{"num_hidden_layers": 12, "hidden_size": 320, "num_attention_heads": 5, "num_key_value_heads": 5, "head_dim": 64, "intermediate_size": 768, "vocab_size": 2048, "hidden_act": "swiglu", "norm": "rmsnorm", "norm_place": "pre", "norm_eps": 1e-05, "positions": "rope", "rope_theta": 500000.0, "rope_fraction": 1.0, "qk_norm": false, "attn_scale": 0.125, "bias": "none", "tie_word_embeddings": false, "parallel_block": false, "init": "normal", "init_std_qkv": 0.0262, "init_std_o": 0.0, "init_std_up": 0.0262, "init_std_down": 0.0, "optimizer": "adamw", "learning_rate": 0.000989, "lr_mult_qkv": 0.5, "beta1": 0.9, "beta2": 0.99, "lr_head": 0.00474, "max_grad_norm": 1.0, "warmup_steps": 217, "schedule": "cos", "final_lr_fraction": 0.0, "batch_tokens": 32768, "max_seq_len": 256, "doc_mask": true, "train_tokens": 275600000, "max_steps": 8411, "dataset": "wikipedia_en"}
Each number is 128 + 24 x the weight over its row's rms, rounded and kept within 0 to 255. Layers, rows and columns count from 0. Numbers have three digits each. The size before them is the row's rms in percent of the matrix's.

# layer 4 MLP down, 320x768, rms 0.0364, rows 266-319, columns 640-767
104:139145089107072162109178122132126109134129128109137153118087150155100111129164136154094143098104113125129134141108132138128160114143094124132089074107140122138089152155136149129154153140084198168107126136105148138134137121088149156121151118109145126155108152152095106115163126128098119135127159069142151136076140135085118133127132132116144125088112151142123114136119100129115113128187
114:133102149069156125134152143127119105099111152149105112128126138129147143180141138132096099105108143139112102168131128159190141124114087114106112123124119086099130170138139093082093110105122120118121125111132124134073089129081095125158162138115129118137143117200152127151144145155122151121141109124115088141118115137195142128143128150124105144166114132112134155145125102082098088106124
098:133088108120115101157092120143116131153180139127108157158132176145099103140108132107147075117109140176150117123119155145100128155181158108140119135104147138135108189143135143150133134155158140099133087117134113078086144123099124172109175111169105120088172119135104121115144129088130134126114126139158169135137100069130171175157132127110134130122140104135117130152131124112126115109099
098:173118125185119130106140146128125112161145088111131150090152107137135135116148077104152154139131150127101143103095164110132144117149100117154113119174134104139118115116115114162088142088129108146102144139154099170138095152151099093119066130103152104174129100147136140131110110115143147104158142115068114090134124130148138142113121137122106085172131207153121138094139118157155083125128
110:140102126162135116145136117133141133176113125124127119128137149118137134087088123113105180167149187119135145123135129123107101122135135147147131142161109192141134132104097144176132074123097145088125129109111097156185148131144110133127140146120093165083147094106112162104139133090156086082103153114156115082090152097145171103151127129138158149131111138117163099072139125143131143086142
092:089114128124139077096140111084114144138119154143164151121097165057142148101120162134109150134125121127119134107110161136132162139117141126100117125128173138109125103121133133160151115122105130105106132087098154121052087146132170127144178131171131101110131136116098145100159127143091098138139109141138143146097141083142125127141119084154109175147075166147141125155110122165143145160132
091:132120123156140170150111131117149125137130130093092106130089141119161114168162146163130110162160094100123115138125146179123133177109103133163122107149126186096139125122141151157088099085125109153130127094102113132153127127124129106150080130128151134094164128122084145160100128125105138124092099148113161131109133120126159142126136098112160149134080164089169133139155147126143118156147
112:137156127158157108148134115166160138078137124093169114166135095136109148127126151126109117161109113159109137109059130094105144081156164149110127153118146095119094131143104181125125162102105118117175135148129119156144092148132139133145149129172093149103142112157055160140137148126142103121150105183076128112121123133173135151123130127188151151156100105169147100118125115156122167117144
099:116196148101121116130168137124098132146109144147157120120143118161125158083121098121115124124148116133141108100111108112143149130124114166171093138087111109134156150108153099163145086140126146131115160162108118176110153153160128122123121138117146121144134110132136134129158160120127185146114128097122106173133125153162105152131114166150136103139124122116124128139142101147131078123148
093:122096123116158131159138138140111100124151088131067135112140117139141105114117120119139156098140142135093129120188108101095121122116147158142138141138117129158130148178113118138089094164131143103069102157145123107123145155119091110127142099124103119126159159135133132145128141155060164147125075126100093128128139129169118155107140148100091119170115127096122146136164124112119085134115
093:115150121084094125151118118122094099122175130166128124080166124133110081131115137116154095167116102121139127130144154160148124117105153104142136119123166099123114090151143147124163117145102110124132110110131139174132102117119158163140145104143148119107090101121144123134158136136123143143119096128159105084135144131134105138142122156124137135127096144160141124166111100163149138139136
099:146079133148129133113127178121124129158118141210158186146102132168123121105145168078125136149114158152156097135108125126141103125155155104142152161155168158153119091183116165162137052089126139120120131115161126156166082109172113111135102101135115131125142134148122105136138180122143157117078142187136147096142144117127149110108151140125176172154156107112137164170155147098160126121130
096:122114159159140155126152117081084120166116167162110105129063128117122094140136117082150168102138108138104080136133113125169132149103125102155098125093118131137084097098066076106110108147129137148125144140138153138171165116148172108125138081158166127127139111078150128113078071133142079110133169164146107115108154117145166092100199184096132113135136131143142129108126118132129183101153
101:113130157151154109170142125131116139150142103135143175129129127132099176104123189105135098145195120168140129134095122146131120154145107137097126096110099144083103138125110105127116124148130130177125127131108149131100094132156125094129107139113161125152124165126126113151138122096122173165156127177160147137164118096095131116120156156148108091125141147153124103127139122110082128156118
101:112140100157158119106120164136094165147123121119123102110139111139153135140126109123134141185127118112183143144118132116129141140135187088147163114128116092110142091096146169148111099138124169118130125148113167169066136120133136093149120165125147133106114143103149105126147135137121104115099117142113114143174094127154128144139119137108133149098131112116136175144143163134170147105121
102:130138084117153131152130148151107118133139106112156111088127172112101136119154102126114081099111123118114110123155162165089112126152117156082144153131163124120158126137124130123109141125129131125124143132171070116138118139157125118148141088148121078088123133145101094130130119127135107144163106134163135126116134190078115087133150108119113116151153138118104125146120113105183133110164
102:108102150076164113125130152127164144145117105152164140086085155109143101169087119154124141159167092092155118184123119151097127099111101151142101109142153123062138125145106096147140102150155122099183164134103132111132146110132103100119061165087140124142179139106179089159199089098108169112143123151156106131135137120120125130144142148169101154130147147089142160136084113121156105097134
099:173071177090137140174132132138134132129114111120138094155118130098135184091165109138147094103148083087135111148145083129136099125158092127100141164105101121100120088140168091115123164085089062132147146145171118122098098118178151108164101188155148115133143088151144074129139135112128157113127130154131134142145134148149126120127145125130152101135136088092140171112095177163120137154183
100:124164140134140162151138096126108121127112116119118145102108143154166110133106105138167136154098114132097131145090164135100173155138122155145114130121081138091103105123129131119136114146153095105132172143132092100093135117133140162153107104108169104133196104125152097115152103095153113129097146157145096159112144127127158134090153134127121109092145112152144077094107152131145101140100
103:085161099104099081138159121146136132067158152138099127084134101169129092101143090114100107133122134119122109106122125147141083129149128139135129126069107096150155166124136114167135126100091139122144111083157077113146106114130144096109189121188185112146114096151108131111122129131140129164130138094154109132106124160127099126169123133118128121145119148103110114134131153102105118132117
101:138144165163143133109129126102137165156167119063101125125106097131130151156135180064145138157120152154145125112137173109136145181180136091125176150174168112139109135113107116135151106096121142098108151101112068085154068148144162113107165146174165112135158098092138093139117086103111138131135116095135160147082111159150086120125147112096121126143111161121133151134124131140115124152097
100:140124062087100137085129169113138126117118118108125134124107172147122118117142112138160118111122144061131140123160154161113135128124131151113082103116176152092105133118126128141144127106121091112139105165179163107074147141128132134134140106096135170155136151163148158130126128145117104149139148130128121135154082139117135099108162132134172135111195134116172114072076126115148133108132
106:167137144153169164141109135097123124149151129155121125131150146088126124154129131115136150151159163152203106103127140189115134137117129128155139116157151137145182105127141060148156152136081144144143125121131070114129170088127139148124100093112125102168147080110151126083120133126121135132148152090138118128132155105131146120152129112138135138120088106136106113137116154103129140127150
113:155161119138134140130145108129162100130135127153132118147165158119136121136124142108105074140095147109127113132091149113161101122124172172086120141110089177170159187122110104127128140154155145102092135104100112094113123154146140136113148101110120157091112134147111109128120136153124113125140116090140092146108123135143109094140087160109137099151128129102094141122137131122097101112113
102:124101155088126113163107131140115138140128130162143134159123137122153111113140103135143123104164138098151125157123091116134117150127155139167155148134148162156131109118127148094104128129146142129176148179149149145133097100133147172150089140163144136120139144116159166116141148127154126082106171133091110087143139113143137186137134118132141129125099136099143129171138104096090118106142
096:107133134094088124107135120149105120137151121145116118143133158108101085131127109130128149163153111153129154128132131132081096148143148132126095116098125156154142142136108132118140148147132150125127106121127128168145164127113128162117141124133111127123112101133141152105125126191098160123129166152163114130087166118133109135130115118144141096097131161169146107166146127096136108131097
099:133145107116152086139186165105123152117115091145197130143095156096111189120084136108145095117164083104097111138155143092123127134112192095168093125141091123106152155099126114107095102117090122166131160122179105119114089117131149120126103126177135161109127168114139118091116109117136113138171090103129156166139146083107109103086158098165171095086108128139117120158129127116104150105102
096:158141128144143126149151118119107143158137137135145146112122102094124163114137108125119117135139139106111082122095146114144092133144109114113155112146073130157128101132106086140135132124170137136173128135117108123136132143169178117157098103134115137125139136123126148124087141120142151197147132155120133150124104142134131121112122134135114126082113104135162108136149110183151135169123
099:086133148132136109102138106110137114118127134094124135111111116087160115115118122153136112133090122086147124093138142160082111117087143127128112149128160142128151126151153169130127124161124096164067106119096136108079168145088152121125087123156094107150127115143164114172154168167095125178171139089103166145108091174117128107109148151178133150087155133136141136121116097120096123185110
101:182157128109115115153171130172159108131167128114116164123148160125115122116116119104141097129142112136136189122134121108103148105128128116148137164107141126143064140138134145144135113092145140121138102173140166109065100154122091121156175137140145132163119132141143129141091157118121165144134096136128144119117146093142108123096129161149091169106126147146099096159115132118088149113100
096:134106140123118121074133147121147123122133102121129161128099113167106097186122134080140138096106163146138167102103117134124138110132118107144150113145096105131097119173124113151116140116108143095121147187076161142132103168115126140103113137128144148117109102096146136143136100155120153098145144156119143125197125133141123145168131138115115111112110106133154128153130124146087134134121
090:103124119147124154144131132103123127139154132130152134129144127149126161147121135146138122170126128148136131103141107095142057125111112168157124146144126131114125155152131183094160140139133141133162128106136175113106143091091109134111111093141103176117137093138133122151147141145137124120118158117141159103097159147105104134129093160099110164159164130144100114129101125113169091136111
110:136133102148125157076138116148148177113134147111082104140116170143119116150113152131115111172122115158121130108088147129116088145145138169090109144124155089107095161074115150116104155119097174160089128133111138168130108121136141113069096108149108124156110121139109136122123115137133135101128181145075113099151123109158154130141186146095110129139153126174089080107115149133109143146123
101:085126115130164153127117117145146135136122136124138164162177116100144138145080170104155122153092180116172112120093144129121169158138152127142105109153133169104124108128117124088142120071106125104134181136117132123126152152136132161131100120156154146149091175086134121125125153149182098131113146176057116108149085179127109130150107110121096154124152176122152028142135077145126150133132
095:135148110118121151106173146098091092127137119110103135136124127175109108127070127152130156132129143113110157103132149121102152147151150101102111127113114105142163142101090144145167140122090131142141138141146165150134115118092082141125118106117119115110130113171080141132108148080099071133098106110133091146132127113167178136120120154091145154125118112112136107118082146132115113110099
100:129114192182106122164097098161176129146102141086123129123140148115131131175135085122110144117141164091112147148125092143156122178136147149090152141125204144129127095098128152133158153131118142131157107100074128157128115088179142081130043149121196130163166093153110095158120111139177138132131170135161149146143122152128117091158158110165101115175140140092136132149106112128152169153094
101:114108132114118083109104117118126159119125108110128131092169161129111139109082098105133107102122087117099139158154129133145111094115101129126126155124133126155099096107147123142129155159124091141126132117146122119124079124188138122117103109126133125112196123161135114138128128204131112105131145135127108114145096152125158164150140136113139131137170098083124140121127155096107135099127
090:099133075120154073127167155160124101056146077120114142106113071103132113150088107219124088161143112102107102103105169155156088131121168133145101110076128129092118117142071129097119134111103116147114146115198144120119139072157154159120115177108173088125126109145157118115173142132130096134128132115138140137118108132157083066101123145134125146131121136120121158122135140118121091071154
095:089124127135138104073126167142101096097114110120094152138158138059156158187141119128150140137139109107093125158125101168172151165069120148155158128117143069131099114166141117102136173163161136162114121118153141132165168095156111113122128160124123130143117142125169128125091161092166125105103147147151153151132134121111160115088149117079130152125127113104165124136147111149163099119113
097:114115098112154117098129139143140100117108168113136154128141159164106123137125108112161143119134123136149096111141177100090122135136170131100147077097126105118107162116151123140108147140153127094123103151148127106092126161153165140137120148112114151119150118103128115088144115139097127123121128126125087109142161165166155151063137149153146111102172131135155153144101091152127117161118
095:127134127149127119150111155127096134142117155112101096146098069136150129098110135159119128155164133109102144100145112105113097090134101135135128154123147110098098144130141094166125178119113126161160134128174116113134178058141147141117123138135111136137141154090110095119078088124153098128100136147087113071080163080088151124094091091136092182123139127164112121135121081159121119141125
097:150078146144136143141161154141126152158099110129123105092114058158153133121081147098100128127133163104116153166144120142127166114118144165141133150101080139134143129116118116148141076115128084188119096080137155107131110133109102144111092085136132109155157118145107118095121097150131090178137112073103161170058143133160124134132115102120119136116159095124144087150063082116134154140120
093:124134131132112121137137120123111170143125128088114142125121134137171075128139127136136139119079109108163131116116103129109140140145104095166121161140126110132117131144078126138143164128150133173133123161099118124110109129094119126182106095122122082124116165113119093112117141176052159144116147122136166130153114105109107146143128157102136135078094146149074122133128160129147158128130
101:105103150134147095164114118086142141146139106163126108111149170149118091134098076110141114124139108085137117133153100145147105091120090093099173131119133118094141096153141118132111133124135187151093117121097140124127122157168142133165106145102146130145157112155151122127150087157116117148127146109137132147109134154097152154163114091116152164107144101102109165143113098072156151193146
105:124160159134116153135130119100128155080138161129122124144128131083126110139144125140139122096078134114108109129126142101124129157136131150112096151136096174116136108076137134128078124110103135141136135094138113127122109155124175105133143140084102148138140135137138092137126118132103149168136114112139127147113138150135084134085141131093107156178115088137164105142125120159126084199125
098:145093133162089112144145176157099101140159106125153139129120138118130078126130161086111155111128128122107095161135179133127086171117184107163143103140113167162123114121165107138104158131091112133138162113111141170139102129152158120110093136138083084119110125118171121139132108142108143113099121119098119121096145147097101135178112109067147148088150118141153134134109116053170146112115
100:172118150110091124097153161133107120149135105112089153120136079122146107088052159153152145147136133098128149124145174150164122122171089160135123140159106174132089154138093123122118136105103139099164117124145125169137146103131111141106114128116109094167133130088110123160137142132147143125116140097144197097129062129141158125137128189114160107093152094153113160136126119141150144198116
105:081114118144151112139129134103108153136179114072137148104150158102113177088144151149149139172136134138115122145090099139122178125108177106105133108119127114176148148135110184145136142130148168118124109131103140151141125111134138141133099170104100118141109129121114100124118131113136111122151086166153104114113111115097118128145142100159133115129129195135138132089122140132087107097115
097:121072097114097081097123156152150134094157153136121121117143157108139121135112111132111148110108112143147115153155116103113108089131116111134126101162088160125180114149120105156181105154165112117148129122149114108154137119109151079147118138118139116140118083140134097117117114093059121110152098122102111137122129130189155172121137116136113119058119133089123096119125134118100169170136
098:175090158132134105133095091133119110127143107165148142168095118141094126114111109104163116161124116126119112152098141104081125152135122179095132081091087136080134117132084134145120113119117125138157138089113132091149130100136095105090110118151085118116157103082123194158114089163105173118095143139126133098154106104143138125145115126130099076130131116122133142139130114116101160136148
097:129087146122137163152111098160147125101146099094111118150143138147113118123156151156152162119112121161075126121095115182131109130088162183099182116105129121153179144145124175119096131184138149085114117164110131107152134141162143133127068104146106087114126086086124139155135149155143117129098112087143148117072116136124157131110150177131137107171145103130090168136112145153158155101139
095:149152090143165157093105152155157138172155129115128115110095111097149095130107119132107101118104154068117119126109142154108124108118135137144124128168124119148130107127143108103131073124145137093125134123136109105157093140137101103091114137142170107133138141140163124142140158125132110107120147125137143103114152132119116100187122138172107116099118145106094145164096111140156139109136
094:090161144164192122135141143137114094101134166109160120159139113116120086137133086090109155133117110151152191134103079145131114134126128176168135137150125122133102161092125099126099165134114131176119104126152125147165163088141095138141119101139143135121139137159099163120114137145131137140138154142123123089100138130105146136167096120130123104097120155058131122201102122091137117156137
178:153151115123123142102140107092130130101140174132138149179181164111148130093176109123135116113122140120147111136122124131151147130071126136099100153141128152149165187097161096119096130135129140105176094183120110109112178133146091143106167106125093149153144101157161086129098182113108164114152146089127126142110149151124152140109076094144097114147118139119153163171149107131105149163151